Each number is 500 + 40 x the weight over its row's rms, rounded and kept within 0 to 999. Layers, rows and columns count from 0. Numbers have three digits each. The size before them is the row's rms in percent of the matrix's.

# layer 8 attention query, 128x128, rms 0.138, rows 0-99, columns 0-63
108:497479522477506528466500472474499549548520508499528471508508491504554450466507518471452483522433504537573581475503480465483506480481539480504504485507471449523482492465486459457421459568534595
124:466487500430472544561508483446559576495510536451458517533466433411568471538480508554443570491516507439531489508493422487517473449541510490468455560548470517473399502402486490480500436518480488
098:416478462463408578518568474490492579508541468489481502531466467472542485491446564469507574545487542484517572503490411449525479497512455552499522551520495500504399474483492474428494447518525464
092:466498443556457518560487454476530477477503502477527527526534461478567519520494545502481512512491576502531533472506458548512503482539475386397509499487485519474436480440461465384466482544453443
086:506579472505543520514503504499503487493525551458513488491510465466570457509435540438445513508537535540488553430530448517477576525497469472501499615558524491518483440516447452469505446508462424
079:500609515510485512495495538479492475495524489461535529442462548506498487504489528490517430488479495461436500531504491532556465532528469459514519478477479454522558564613522437531517422531559432
092:517535556503524440509554462559466532545470533542517474501427570467454498569515515519596491502493525500564472501493490482555441436455486552481504506459516480515471590522542575540506524533477529
097:586490475511540490488471551472522557536507434486478480451579483513450478471536507527540577509550507424499543529494536547485511487458490454538494461469480542462523559584581536530445519475410539
081:582477535563487538580509532501435511496500474490457451493492488456546495474480536490426414478514590534537532530503439506529521478557498481505514561497481483512479542540482538436504450425509489
084:511556573541502472523479491486488537580456467425496561487517466542510503529598437518500529447415467505492515509534482468498520532482505510481579508479486485511547476509521448499466486485478533
088:531532542557539564480519518600518485556529504495499542485539536581421514502570460512506459538503460507450457419493507584459455512461545520455496501537494465469528480552477541539452582471462530
096:493566579441532487505461489463473590535507552462544477491504543517460466571557504511496558443547460504509474471544520462509444456521567516443529524500536517502480519515521580497453493505485519
087:448509544527470567494533438508559500549512535596497468491529494465441567479542485457495434532491504559496474482482491487524479534524560517515521484413483404495580508554516535578438477610512546
082:484527530507478447481535536525505521499504571472509475449438471545456506503447472555497523503514511517549509481485477425413499374568476413476502537429491499506407466499472575592486473468441555
101:496556509457494577484519416565550450504534443491450460533521497530452462444528480541512441503494469467475515483455516556459556500398479500499507522452436508533485551461542557530450438488484499
118:533505471536459546502489482496523525493497486472517475467443490550481503448572497538448504443525508531554536564541453490480472465515463506462542457441576465530492434535453457473478530493563486
092:465540519446499504540486549535529468472528588491487530468478494547481566480546538459467525460419555489540512549539494504499484547481439501519557517527451561552495434474494551466505482479491465
090:568518543427545511511489478530479557536517435444492492503500534463462472497432483502555540519465468448454561399472521534499530435456517496489508496536494511527435457464530525464494455487523545
093:483449435518470500507439501506428497549478528495509504486495486469530515437437477521520536522446504540427515466541572568523503525484593531472555464495452488500520487551479466426514558492459494
085:496509532427458471493508513478463441506479469509532529499504510514524458504489527457488464535419484573492464435471563515614513551486504510509531440610513502540578440514483516512563523515538542
095:439530526446523586498482486414507494494525527494541445407460503470491469527501552527557520497556449473496484546462476494563532495459492516523431526527507526497550479503521520494457562449517531
111:580531538583547531537498517526483528487457455514463536471512479431507510414412439561519542552509519491531460485497490547472504461493569426521472530479522465501470454445555425546517574459472532
112:501475511530484419530471497541458505481435525543488491505438444452499486460505445490467524488458563441547501469476490528535513485547522582463475511484555473453551516449488491480509527481464497
101:544465522488556467484430471461567411520529517591543491578552475489509479496485497419476509545529513550485535433472516493422587475513528524537504488533498475546514513470540522542465542464479514
097:502496503460433421498528482445468478561443531403563483487508432528535535554474487538483549466452467515487479487502437505515520457489558451478493524443476492506453487456512530512568471592458545
093:523513507542461583473504451446501514550510474415493469468476537438471510514452532443421502458511505538510528463463469540486480462516594492510501504551462474518479532434583469531481500493457489
092:394550503456389504467533501483459485566500546610516528473485547521525522516506507498494450543513485517533467503445441451569500504521432567551458460466479442503528478503474506443508501522494539
095:510556463457468518468483435456550526522483522513488492588567434503506504530479450546474492534479441484501451489470475525556515524454521532491417502464504605497454435521527443523488517646494492
088:573550543513451547528513490496528522475508458467522486541548469547558553484550439499480469496458548515478502524499478457451489510526519474548508497485577432502541437515439500443474514559470568
103:525505514521511522562475604432554513502477489503431524517487479531457513535537527610502511527487508486560392514456517454554439491481457471546490421430536541520539483531509508438505488443551540
113:460466492509404518496532468455509532444521532463524489518408553482480499477489550483504444539519524548482506503520474467513568497469508470554583528515533515533508530506484492462433579589565493
093:455481497513472567472389499563544545468504531498482436420482450524540547480456523476500456476460518523506559496513458461497462539510523518551542506478421474476454550487474377505493530435496481
072:484462540444491549506505525512513534452564445514523459516516481478570513448549512576451485497475501505502469509459558585500526483505428528518456532472566524511518462492415476459491519497591516
076:462527502525434500422429492519527516564572491519476507500548482423500505413560569506492489451475496549465522504431485409522547507510478517530537491509505474483478512492495589510529490520471463
072:471528543397464540491523478484481457509474476510542509502437543488562480513535521521437523556439486442535520472495488580482518517508461500555461489542473447464469429455439461460514505487484493
079:523602508476529485401523472530476399463532502511531516503560525460476500459564523487484502556525537553418561473463481445512557544436467426543553486555476431433439529502450533523523529559546488
085:535533495505500487430582445551499480410560527509490509536507514476498454527547527524513449551470508471449542533476496505463596527478467472558445461497449462450449493473421461493512479554557577
078:501456476576470463481452454530546496440545512525486521476478408467473505505526501519505458493514425579490518534468528449537517480579560503517575489431468540539526570556458540548499469518498459
097:556532503515468454503481470549556513548441496518494527494502535529486520546484527506562580502487483388532495531506453497528430515484490492428480542524486501482469488481515505476508481520444475
097:519506433525528526538558556559544591543503552490470477462528488508515483506528491486386506487489522480511447501523533479491529497540475481469457508521467477477553423482471561499506475488484539
098:512508511500463418402487479539514459409510458494520556518499462467463521512506571450511469564474484434416541522528510476493560462490465498556553492509554535480410548485425512519519469530416520
106:505432505434546497526472484448544513475530516507459500500526454485428464485535486470493507462562522495503495486564459429490375496503470447489578583548537536505525495508451557504487561483567544
105:441527512451455429495485498582495516559490508574458492519479456486483517489531522530523530476503518517563436509493499524523431482591544490483632481479543484556508557467494488563575521507481491
101:477543498540469435555546465510475523448546467478458535515525492516610478534543578489509456492507548549498472522462527541478474564603529479538574447483535490542563487557516506536560489538483523
115:458493520454503504558563477538496455439516561493485485397519448544504467538646465443478529496503412540474556523540511493495412504500488528515585588477485528557497530535426530531525499462523539
102:577535431557517490475501545475472446474500428483479543480571462438490535475528587447509508512469546491494524504516537503484545501531548584457501472592559516537553545537507535470473410562460504
108:492533556436529470417497506438523395534455550483533459551411476454485492410507565541519546542533511428431478489506513487495502510546515514444534595531522500516506523493509516503523547511471473
104:450474424497461491509446515441525491528519538504435516461545531514503524489535544507498552503527571555538551539502470544517529531482480516539571454528526575519449583535583557532475487523540532
102:437435509457427484489443379580551449492549544503454463480575552518512495540465486529539585497585542522543490473543443536527512473500512437516514530466515520491536458499479526547451523525479573
126:488512469554543512473537445501534497527518490520496515521459505488548556527463488425504521464505556526507593490542515530516615538487509557528524425458496511500461456530513535556505460500551533
110:472453442557508487495495522474549512432514493623469440528488470483549525509513409485489526461506429491537493441555466505439498523490512481488487509456442587550544473443440532523480474426470564
109:451458464454452441451464478534573494541443505494498453485498532466471488516443486502529559495486495459442505395472516536535469511546583473510464496456438533491430496479524427495414460505505510
097:453469533491489561525510469468543508519473562558530503501482463511490483461591497444496479492546515547492517495482500451473421376523496456539604534524543528464495505550482465479478512506535499
090:490516599440557465465493435486491511469463466472495478465465483438517512491551566481577467524489528468512486423491498474492516466530474480541543566477452556542499537524512473492413495517499522
096:471448419421486460454455421498605453491431560512447505449449469478497540542507466503502532505515567504563528449529513503510497435475476532504526503497529463503495487511491538551534567509505481
094:514589508458482460509532512481480452480462499455544545479451548617469522485488446477503478515501502501511491433481491537507458522487443521543450546486517561507527450548504471510472570465529530
092:504462519521518486520490498483449426504482472513486496439503488519537436497513531438457486536438472478518589512472439446528547575529401540494515442507479533473379486442466585551482515565483523
096:538463469528506542567492434485483491547511507578543545488496499455507478466505414524507527490549520415490478480485447599510560402499461495490475523470620527451568460582473427517488542530467416
100:489591504446544536507582522575482508472468465496453540453480480457495454547478575477516523473464524539507562549532550509466509513451500576428504510507484455502522531530530534442473494446508477
097:505547444530535478554553484506557513569440501499537453587475454538565495469525567515531512497498497574517538527530504558457500518537498479501558452452468624480523404512582490484541483487593508
090:498551485528519555455474528522523589516538474494466517548462533491479496547501518515577526518453479449512509495554531501514542525587474501522517471528480540521581472489483566521527523487488479
101:507537525509475464448487446467484412427565447484471508495579479508518387533510521530486477510505481480510537443525496515482509540505501458491491514524501454432488507511450495445557452526583517
104:495487548491556554471457430516455487474559506431513487485460505509491490494529504518502551512611583508398444446475452345517545495492484470443558479542483511453534447521478500436441522508488507
098:485496477518470517496513510516569435448422535486571518472517478515574484491493571520506536516451496480496494448506432503520500462536477451463459468562465522461525444513420478474514579536507467
098:454573444525529549475539513514541491430549481441565477489541509552530518476470405549452541472458484521466440592544503464468476568484422509506505474472579579501487490514540516490481472479452432
087:543485488475540471462549503490412521426489519569544544492532527469483552504525552526501507547472510561514514512514521468430477498431475527509495523483512510477494486530459529494455544525450481
088:459530440521414522559461442547514474536435536573448519438535470457534431479432497517491501458512552479484467529467433548535536533549542523496476497473464449434535541523512503539540403509499471
101:495492471503581492470494420448509478478515457516472471478501473489508468516413401535508533525466488475510520448513530477474506567484471505444426483460481597530500491421533523512522512583495529
106:511460502460518456550549523460514531481500491468503479509472423635534467489477490475505536487513558463559504480557439548485508491441529467537433552503450502466423425418542467455480495544540568
111:522463458545541534494509447482544459487524500465557514533500419518551480578472424502438451506453530477510482499509475502484564476555501520450474515470449510552457452401452510434475455476516557
088:540559452443589417518503484439433552478489550562498536478519492486505451515498493549554587505482490488538507454572565509442535484493534489436443466521515587537507437439513434504480506528530537
094:516462515480541520481502511542463472476486504522483481586449485478465589501478538520473458525457463517498471419437504544514441401467454533458582493536568527492562566441408508508458529525497556
107:500457552490488444531494535538509481559451493539553545483511487456525531505576521462485485480510536501405510556471449477528513468553629531500447490531510451492486549475502481476572466482485465
079:508559446506443483454551565503505436521442576502519502484508483581524552466541436509508476492545484473465512546512505479500467571469495442470488574530507423483505501497488471540493423560557512
089:449539548531450509503566476513458539521530488533444506527534588482545468559506503526536590536580489465509496458465451502485551483495549521484530427483501525530500436511466518546557477566550520
086:557493502497588483487481477534503487472486471485511502450508620544452508552462426505478464451525504479464484484504494491430479558524514553481478489502551493525570500453449411465485517492483497
103:576556469417439467547495518492556490436480508468490525488523532498475480539460503524406481498454445546510540477560504489441518543480546414435455502553453488484533541489522521442571541428509476
107:537488505518497496503524471418505555486503465527442505545521501488493523563495506543536537481488558510436475472490538499515537484531504533504488521479433570479476484497489404557518482553444520
110:517502474493487548576531539546469519486515513487456533527510515434427586550513505518487446511500518504445505561505527519424497455576601450513542504519488484479500454599499535530514503474546481
105:556534472477601488484541511485529519519507482535538535573502503619485520502477502489539427528535498508537430555490494507514523513540428436480530538494449512543510461564504504522509541477519511
089:563524601523547544502489428372452496477551497499576482497456480530476475567511458546548589474507531432462458448524491451509492443496458554470497478459506555488507508512483470507459488521447408
115:485520527506490471490479456528444499466504534514520458526518464448475540488452584537440542501477459552522545459539421533463496444454444427445479522544474448502505505497560470512507493465488516
100:472515508428416543461478532466503501582534488494508453522481537528544496490467509541494419518509491493558470456488473597500512446479418493519507548556430437551469519532570553571557534500476591
097:458461464551444494494413449564429504431482518454481492405507486483497569450494527496478502527468516442485461490535559507482496480487466480459492486461564465538469483534544468489483444439512536
101:543528546489530441486556396505437554516464456473441508492490500502397533558519547515577417482527497561526565540527468511500466464481542478536495498530519557557513535514532539531514517586548540
105:462405501546504442485499520459449470471485504524535514534514493505534511530488530470451470472467475520498470539542509502532513541425509544498520505530550574457446461528510533463475540474487477
085:557540493453534477532504533406493496526438498538531485436445519481488509617463496573474545503521438514453468498509553510500470443473556497431531460424481438434510541434477534471499487459450490
091:438478440534488425563559513493452465524492470482502468478462496551481473501478545437591477438540495550475521540537608492475543496444430480508512524539563492488454544529447550495459519493515507
100:471541500483516427524562481514529483456519544428499509502478539446492450576500555484426550515497475512422559584491584481524490569514495514473519489543600533478500522524494461474478560506493413
102:466585541477532531423462490535508526461591481448482475518441497436511479467435506505472504526496479516450520473541538532475511549512491478532534497544571523509570522469495443492529538524516534
093:468524490443418465557482493488500458439510514505498528481521516515525512463459480504444523420501466517527469521542522434496524543512505485468433584455466450453427414521426463471498448564601441
100:519515496495520417538520547487467482505489480508528450458485473508514545509524501490483580435455479535472534540533489419476423454495497552484478502527547487517455428490514531423476534509447466
096:436473495529488525556485494484476565550520495537447560397438458472525456477545536473449520495522542501530543472484487555517482508469527495521519495457589554474562407449493482486467484451493559
103:556505463526425528552490512513402548443460478589513526465497542515508469575424486482501443555442477515529489450479533478503510506516433522503485564482548510520530455439507467541517515453459472
105:535466466468504522492469498503477500422492460523480538520551426539500527531461524527523492529487509521536453488465533519524466505514516491547493564477515522513531506435524513483481497555574485
099:467535480468466496533512430480512461564484538516407519445485535489539512437468503495475484508532502524594445569457429521550473528565528508521474458441545501513510433559548528495575485554520563
102:424525438528514600559493533518510583519526504547499507510525443490515486548485541553520543445510450520501534509483518519436509536419502496479458500488525511535510454608556559545490450487458515
109:491530500444497531504486482484473408560503517502573497495468508459548528543533523526528476451423535542446543494496559511501484537443438549501496487539463478520485578520508467439508458478451439
107:489506474519495483564508434523594558486581529524460506509520460492443466477521502516564584497547486442526448587508469520521500555446485520479413456569477553518557479514553651519449451466509432
096:501473523507476450493459489479421474493566526566524497532496562511521477477524565521524558491463580499439513575461504521532521563513542520469426539532520454614514524440539501514503539454482475